{"num_hidden_layers": 12, "hidden_size": 384, "num_attention_heads": 4, "num_key_value_heads": 4, "head_dim": 96, "intermediate_size": 1024, "vocab_size": 16384, "hidden_act": "geglu", "norm": "layernorm", "norm_place": "peri", "norm_eps": 1e-05, "positions": "rope", "rope_theta": 10000.0, "rope_fraction": 1.0, "qk_norm": false, "attn_scale": 0.102, "bias": "none", "tie_word_embeddings": true, "parallel_block": false, "extras": ["capped logits"], "init": "trunc", "init_std_qkv": 0.0249, "init_std_o": 0.00508, "init_std_up": 0.0249, "init_std_down": 0.00311, "init_mimetic": 0.7, "optimizer": "soap_variant", "learning_rate": 0.0032, "beta1": 0.95, "beta2": 0.99, "weight_decay": 0.14, "lr_head": 0.00729, "max_grad_norm": 0.5, "warmup_steps": 200, "schedule": "wsd", "decay_fraction": 1.0, "decay_shape": "linear", "final_lr_fraction": 0.1, "batch_tokens": [65536, 131072, 262144], "max_seq_len": 512, "doc_mask": true, "train_tokens": 472900000, "max_steps": 3675, "dataset": "wikipedia_en"}
Each number is 50 + 12 x the weight over the matrix's rms, rounded and kept within 0 to 99. Layers, rows and columns count from 0.

# layer 4 attention key, 384x384, rms 0.0899, rows 72-88, columns 0-95
41 54 36 65 64 54 58 41 36 43 29 52 52 56 61 40 48 57 45 78 56 45 32 55 56 38 53 52 56 50 47 35 38 60 48 58 34 37 56 47 43 51 49 48 63 61 48 48 59 31 61 77 42 59 47 52 54 46 45 45 31 38 40 58 44 63 27 79 52 34 42 45 52 73 50 59 56 40 48 57 50 79 59 49 63 35 71 68 45 49 65 41 44 38 51 54
46 52 60 45 27 41 63 70 53 39 46 55 41 70 41 55 53 39 66 65 67 23 44 64 57 42 60 56 49 44 34 20 52 55 69 44 53 54 44 72 33 47 53 35 44 43 52 38 43 51 73 37 47 57 50 59 39 45 51 56 61 40 45 49 61 49 56 52 44 45 60 58 53 40 57 50 68 52 55 33 53 37 34 46 45 63 77 71 59 56 61 59 35 49 57 51
49 64 32 47 29 69 59 36 49 69 47 50 59 31 31 51 54 36 70 39 61 58 59 54 53 49 53 53 72 63 40 43 67 55 55 50 54 53 48 53 45 30 75 44 51 35 37 33 46 60 44 41 45 51 39 51 45 63 66 53 55 64 65 39 54 54 48 49 46 47 53 30 63 38 46 57 64 43 54 55 58 57 64 42 41 50 45 48 46 66 47 61 60 38 60 46
45 39 53 46 46 56 45 45 31 43 63 60 45 41 35 39 56 35 44 58 50 36 57 55 44 50 74 70 57 55 44 34 51 53 39 65 37 55 66 48 60 35 59 48 53 43 52 32 46 55 50 51 32 52 63 41 55 72 57 34 39 55 51 59 37 35 34 54 53 69 48 58 43 38 50 60 38 57 30 49 37 74 33 58 43 40 55 55 61 67 46 31 62 55 44 44
40 49 52 49 42 59 66 45 53 49 58 56 48 55 54 58 48 56 77 41 41 51 42 49 31 50 48 54 58 61 65 66 65 46 60 34 37 59 52 56 55 55 35 46 58 33 34 57 45 46 38 38 44 58 27 44 67 35 63 54 36 30 38 55 63 51 47 58 58 53 38 32 47 57 63 42 59 54 31 49 44 38 31 45 54 43 47 46 39 58 53 38 48 45 36 59
57 83 38 42 63 49 40 74 66 51 50 55 58 57 55 46 49 56 53 57 59 44 69 54 37 37 26 63 53 47 42 67 61 41 51 37 55 39 33 47 46 35 66 46 50 48 50 49 42 54 52 36 71 41 44 64 40 56 49 58 30 78 44 42 58 46 39 40 46 50 37 46 50 49 36 47 41 53 55 43 48 52 50 42 42 48 45 71 58 48 63 38 61 40 52 57
61 46 43 35 70 43 57 40 56 40 54 55 71 61 33 38 59 45 73 55 49 65 43 49 66 34 53 44 50 36 38 46 44 62 51 58 50 44 51 34 51 44 60 46 65 24 43 50 55 69 54 50 50 52 55 57 70 53 63 40 57 41 51 47 40 33 57 58 58 35 45 52 47 46 42 61 53 45 52 56 47 36 67 56 44 32 33 37 55 40 52 41 54 44 54 43
51 45 52 42 45 66 55 31 53 63 41 63 48 64 57 21 53 49 48 39 41 40 46 58 47 40 46 45 62 57 37 57 61 36 38 50 60 52 61 46 33 55 68 55 55 39 47 52 60 68 58 53 61 48 45 40 39 44 41 55 48 77 69 56 57 61 31 54 29 56 53 44 64 38 52 40 28 25 51 50 32 44 60 42 53 48 48 46 55 47 44 33 43 56 36 57
52 73 42 56 46 66 63 61 60 40 43 47 42 50 43 44 42 45 45 68 46 40 56 41 31 44 50 47 44 58 79 61 56 57 52 43 83 58 60 67 48 39 27 66 52 32 67 44 53 46 47 61 66 53 39 60 48 54 58 33 48 50 58 48 35 47 47 39 49 50 61 61 71 53 33 60 37 54 47 48 50 49 46 71 42 44 63 49 49 48 51 68 43 39 41 48
42 32 45 32 63 48 53 61 58 48 55 48 45 44 51 37 40 42 36 53 44 50 45 52 33 61 35 47 68 45 42 56 33 49 20 46 49 49 49 50 48 62 41 46 29 54 43 59 53 34 53 57 52 36 42 49 47 62 58 61 38 46 56 63 39 59 57 35 34 43 75 45 59 49 49 43 49 42 54 45 55 29 34 51 56 54 23 42 48 59 58 67 31 17 28 47
62 47 44 54 60 45 48 61 51 36 69 38 33 50 42 51 54 44 50 40 56 51 54 56 47 55 48 50 59 52 69 55 53 46 42 77 69 57 57 44 58 33 60 56 56 54 34 42 62 40 47 53 57 61 54 48 50 40 51 61 62 48 68 51 50 54 45 43 68 48 44 68 56 49 46 58 47 54 50 26 54 46 58 61 57 51 52 25 38 79 56 59 53 54 51 41
42 41 59 51 48 51 56 56 69 38 64 55 56 59 57 48 31 51 48 56 59 40 68 45 32 60 52 62 40 58 26 57 66 70 47 53 56 63 57 38 53 36 52 49 35 40 55 54 60 43 60 34 40 68 50 61 39 42 51 45 51 61 41 58 63 46 69 50 79 44 48 55 52 57 44 50 53 60 49 58 51 38 43 65 53 54 41 52 55 51 40 44 36 59 52 65
52 67 39 68 59 66 41 54 39 53 55 34 50 56 51 78 38 50 52 35 52 71 39 54 49 55 60 38 55 54 42 42 52 31 55 55 37 48 36 45 44 24 57 71 35 43 41 53 26 47 62 49 34 44 33 61 53 47 58 54 51 29 58 57 32 56 44 42 52 51 48 57 58 55 47 45 58 41 67 46 63 66 50 37 63 46 63 68 57 60 58 57 49 34 51 31
52 70 45 51 62 46 53 55 46 49 56 57 74 52 40 47 52 30 70 52 44 60 46 48 70 26 47 50 29 43 58 54 49 39 42 61 62 48 47 45 58 51 55 54 31 50 60 47 45 40 44 46 58 62 63 50 32 58 47 33 87 57 60 73 57 58 61 48 56 47 53 45 43 56 62 41 44 53 31 60 45 62 43 30 57 52 36 40 54 43 59 61 69 47 44 56
33 39 48 40 60 49 52 56 50 54 54 29 55 64 55 24 54 50 56 49 42 46 43 39 52 47 63 25 51 43 67 48 35 46 54 62 49 52 55 48 24 37 44 62 63 51 49 43 58 56 29 69 53 66 58 70 41 39 39 58 59 51 63 48 39 71 51 38 52 67 51 60 63 66 45 57 51 53 33 34 65 57 57 49 42 42 35 48 48 36 53 46 48 44 39 68
45 52 43 53 35 48 54 55 64 37 43 56 67 36 46 47 36 68 47 79 36 68 52 44 56 70 36 57 67 24 50 50 63 49 75 49 64 51 46 53 37 69 51 56 36 49 64 44 51 42 32 35 64 37 45 52 66 49 56 32 49 28 27 67 43 37 49 43 54 44 21 53 45 62 41 44 51 44 53 52 37 58 55 41 39 44 41 26 51 66 46 54 61 56 48 29
56 27 41 58 42 25 50 59 66 30 61 55 56 61 53 46 67 49 40 48 58 55 40 48 52 33 58 40 40 48 55 41 53 43 42 32 48 62 44 61 46 34 46 63 35 58 47 50 46 56 32 56 60 49 41 39 44 51 55 42 51 49 72 47 27 45 56 31 62 57 54 39 36 36 47 48 54 29 51 70 43 57 45 54 56 60 52 52 47 37 48 52 38 37 41 38
# layer 4 attention query, 384x384, rms 0.0851, rows 73-89, columns 0-95
50 51 48 20 48 62 42 59 45 45 61 27 47 26 49 48 52 52 40 42 45 77 64 53 71 43 42 53 45 39 34 55 28 60 49 47 58 49 53 32 48 50 58 68 46 38 30 43 30 60 47 41 52 49 51 66 57 52 57 44 39 44 41 35 54 33 53 49 63 39 51 58 40 31 48 56 37 64 37 68 52 51 38 63 48 36 29 43 53 49 41 53 62 59 51 57
50 44 50 48 62 54 59 53 57 51 59 67 41 55 57 41 54 46 58 57 57 46 33 58 50 50 37 58 40 66 55 62 61 50 58 52 47 33 47 33 54 43 42 51 54 64 50 75 45 61 23 57 54 46 58 60 40 42 66 57 66 36 68 63 53 50 58 67 47 50 49 48 44 45 53 44 40 51 46 48 49 52 54 50 47 57 58 41 51 52 49 82 55 49 45 34
46 48 55 58 56 21 65 43 34 59 50 30 47 56 49 36 53 27 46 60 57 47 40 38 48 50 47 55 53 65 55 53 53 33 42 37 58 64 52 49 49 38 53 37 56 46 53 65 48 44 52 41 57 54 45 53 46 47 39 41 45 45 66 60 70 52 46 37 59 61 65 40 55 72 50 23 64 35 75 62 57 68 35 35 59 46 45 60 44 48 45 54 20 34 61 40
56 50 61 62 30 39 43 54 56 55 64 50 55 42 52 42 18 72 43 57 45 42 43 62 42 52 49 60 57 55 48 51 54 51 52 60 31 46 34 60 53 78 40 47 49 77 42 63 66 39 54 76 39 49 64 46 50 51 39 61 61 58 38 40 55 46 40 61 52 64 47 63 53 43 48 46 57 66 80 50 44 42 66 58 56 59 46 29 59 46 47 53 49 51 59 44
36 39 52 37 50 62 44 20 72 44 55 44 40 36 61 65 74 67 47 40 51 50 66 54 52 58 59 39 47 50 57 78 41 48 51 40 55 81 56 37 51 40 58 32 46 47 49 34 47 48 54 50 79 42 55 37 68 59 40 46 49 58 52 51 56 49 56 40 55 45 39 55 26 55 61 43 60 47 36 54 47 58 72 65 38 33 44 58 60 70 50 53 46 59 62 51
43 57 55 23 39 43 62 56 53 36 60 47 62 50 33 70 65 50 62 62 62 59 48 59 61 63 50 53 49 66 51 31 54 48 52 44 43 37 38 62 46 46 46 54 45 49 59 48 45 74 58 60 45 52 48 40 51 48 48 67 48 54 50 48 47 51 48 43 68 49 54 50 42 46 50 64 67 51 32 40 58 32 39 52 56 38 44 44 50 50 26 44 44 47 58 48
42 66 50 56 52 61 48 53 40 55 56 65 53 52 64 46 74 46 62 64 31 57 59 48 41 46 35 66 43 55 50 48 58 64 45 50 66 54 67 55 53 60 33 50 55 51 51 43 58 29 26 43 52 38 62 40 44 48 53 47 39 31 65 58 42 47 52 49 55 39 47 65 40 63 64 47 53 36 46 27 50 60 57 50 65 38 67 48 32 63 45 63 59 45 54 51
65 50 56 49 61 23 67 48 57 57 59 45 57 54 48 61 35 59 43 54 52 65 51 40 53 54 53 43 51 65 52 39 27 32 63 61 28 61 47 57 69 29 55 55 43 54 43 50 49 50 70 41 42 45 46 47 57 70 42 36 55 48 40 45 49 49 56 70 47 48 55 53 42 38 53 57 47 62 49 41 61 61 43 55 47 41 53 65 41 58 67 47 45 53 55 49
50 42 55 48 66 62 40 50 44 51 47 46 38 48 50 45 35 40 41 62 46 63 39 53 38 33 33 56 38 52 37 47 57 69 56 59 49 65 46 47 57 66 52 60 68 49 58 60 45 69 37 58 42 31 54 39 50 53 50 34 37 50 60 49 49 43 44 65 52 53 54 50 47 44 52 47 42 43 46 61 48 49 43 79 47 35 74 47 25 25 64 53 52 52 61 59
37 43 58 59 59 62 60 54 39 41 47 55 44 54 63 44 27 43 50 58 53 48 53 47 35 61 52 68 56 46 47 74 48 48 65 38 34 45 43 52 56 58 45 41 42 57 46 41 51 62 56 58 48 51 48 39 54 38 53 70 48 56 57 35 74 48 43 49 58 51 50 55 55 60 65 45 50 49 59 53 47 42 47 56 44 50 58 58 49 47 25 29 78 40 36 35
52 44 44 52 50 44 47 47 58 59 52 70 50 61 36 61 43 56 59 59 44 57 40 47 51 50 27 59 33 41 57 41 64 54 61 39 57 65 57 47 45 53 52 66 45 46 37 50 20 45 49 67 44 52 37 45 46 51 45 37 40 40 58 56 53 48 57 56 34 41 45 53 34 62 50 54 65 41 46 61 44 43 55 46 42 16 58 31 59 50 67 45 50 51 63 42
43 39 42 34 62 56 48 55 41 47 53 49 47 47 51 44 53 35 34 50 39 47 55 44 51 36 37 58 48 29 66 50 53 66 53 69 54 72 58 49 39 74 51 27 63 47 62 43 38 67 54 49 64 54 44 33 45 50 37 48 54 33 35 24 50 63 53 61 36 52 65 42 41 39 61 37 37 28 55 51 38 59 49 48 41 50 60 66 43 48 46 65 50 67 59 40
57 26 58 38 48 56 52 57 59 32 40 45 55 46 54 56 54 48 51 55 35 64 40 66 42 55 45 56 36 51 35 44 73 47 52 53 63 43 53 48 48 36 45 50 57 36 45 50 53 44 65 42 48 51 62 57 60 67 40 53 41 43 56 49 41 43 60 47 44 78 50 27 50 57 63 45 44 67 64 42 48 50 60 40 42 43 51 48 56 34 40 67 47 56 57 62
47 58 77 48 41 27 34 51 52 57 56 44 60 67 45 44 36 63 32 55 39 40 53 56 54 51 46 53 44 57 67 39 54 60 37 57 27 43 36 46 72 51 44 50 50 56 47 46 58 32 53 60 50 52 69 60 68 60 56 51 41 51 52 66 27 63 31 56 46 56 29 29 42 57 56 53 27 65 53 45 28 53 59 33 41 50 53 42 53 49 57 38 29 48 33 46
56 55 44 53 56 57 28 42 58 51 81 58 44 54 59 57 36 80 33 54 46 44 34 29 32 53 49 53 61 34 45 49 44 58 48 43 54 70 40 63 27 51 47 72 66 64 51 69 43 43 40 63 38 40 51 35 47 70 55 31 48 53 57 71 45 46 52 58 42 53 54 55 36 42 49 59 46 52 47 62 55 44 51 44 51 58 55 58 57 67 64 54 39 55 52 44
57 58 76 42 52 68 43 42 54 45 54 30 44 58 57 54 55 48 54 57 49 58 59 51 54 50 43 52 68 55 34 46 47 48 60 42 38 38 51 64 43 52 50 47 62 61 45 54 40 61 24 26 51 57 56 52 50 53 33 62 55 53 49 54 50 67 52 48 51 54 53 55 67 60 56 66 52 48 52 52 53 50 49 49 49 41 45 42 68 45 48 43 48 47 43 63
50 49 53 57 51 61 53 52 71 54 61 55 50 36 48 46 52 54 50 43 48 71 48 48 33 41 37 47 53 63 76 67 41 61 35 48 58 63 50 58 55 40 37 38 46 49 45 43 57 43 64 42 58 46 55 57 52 50 47 45 64 50 48 47 51 66 72 56 53 50 61 51 49 42 53 54 46 60 39 62 37 65 47 63 50 67 53 37 53 59 30 59 54 55 69 41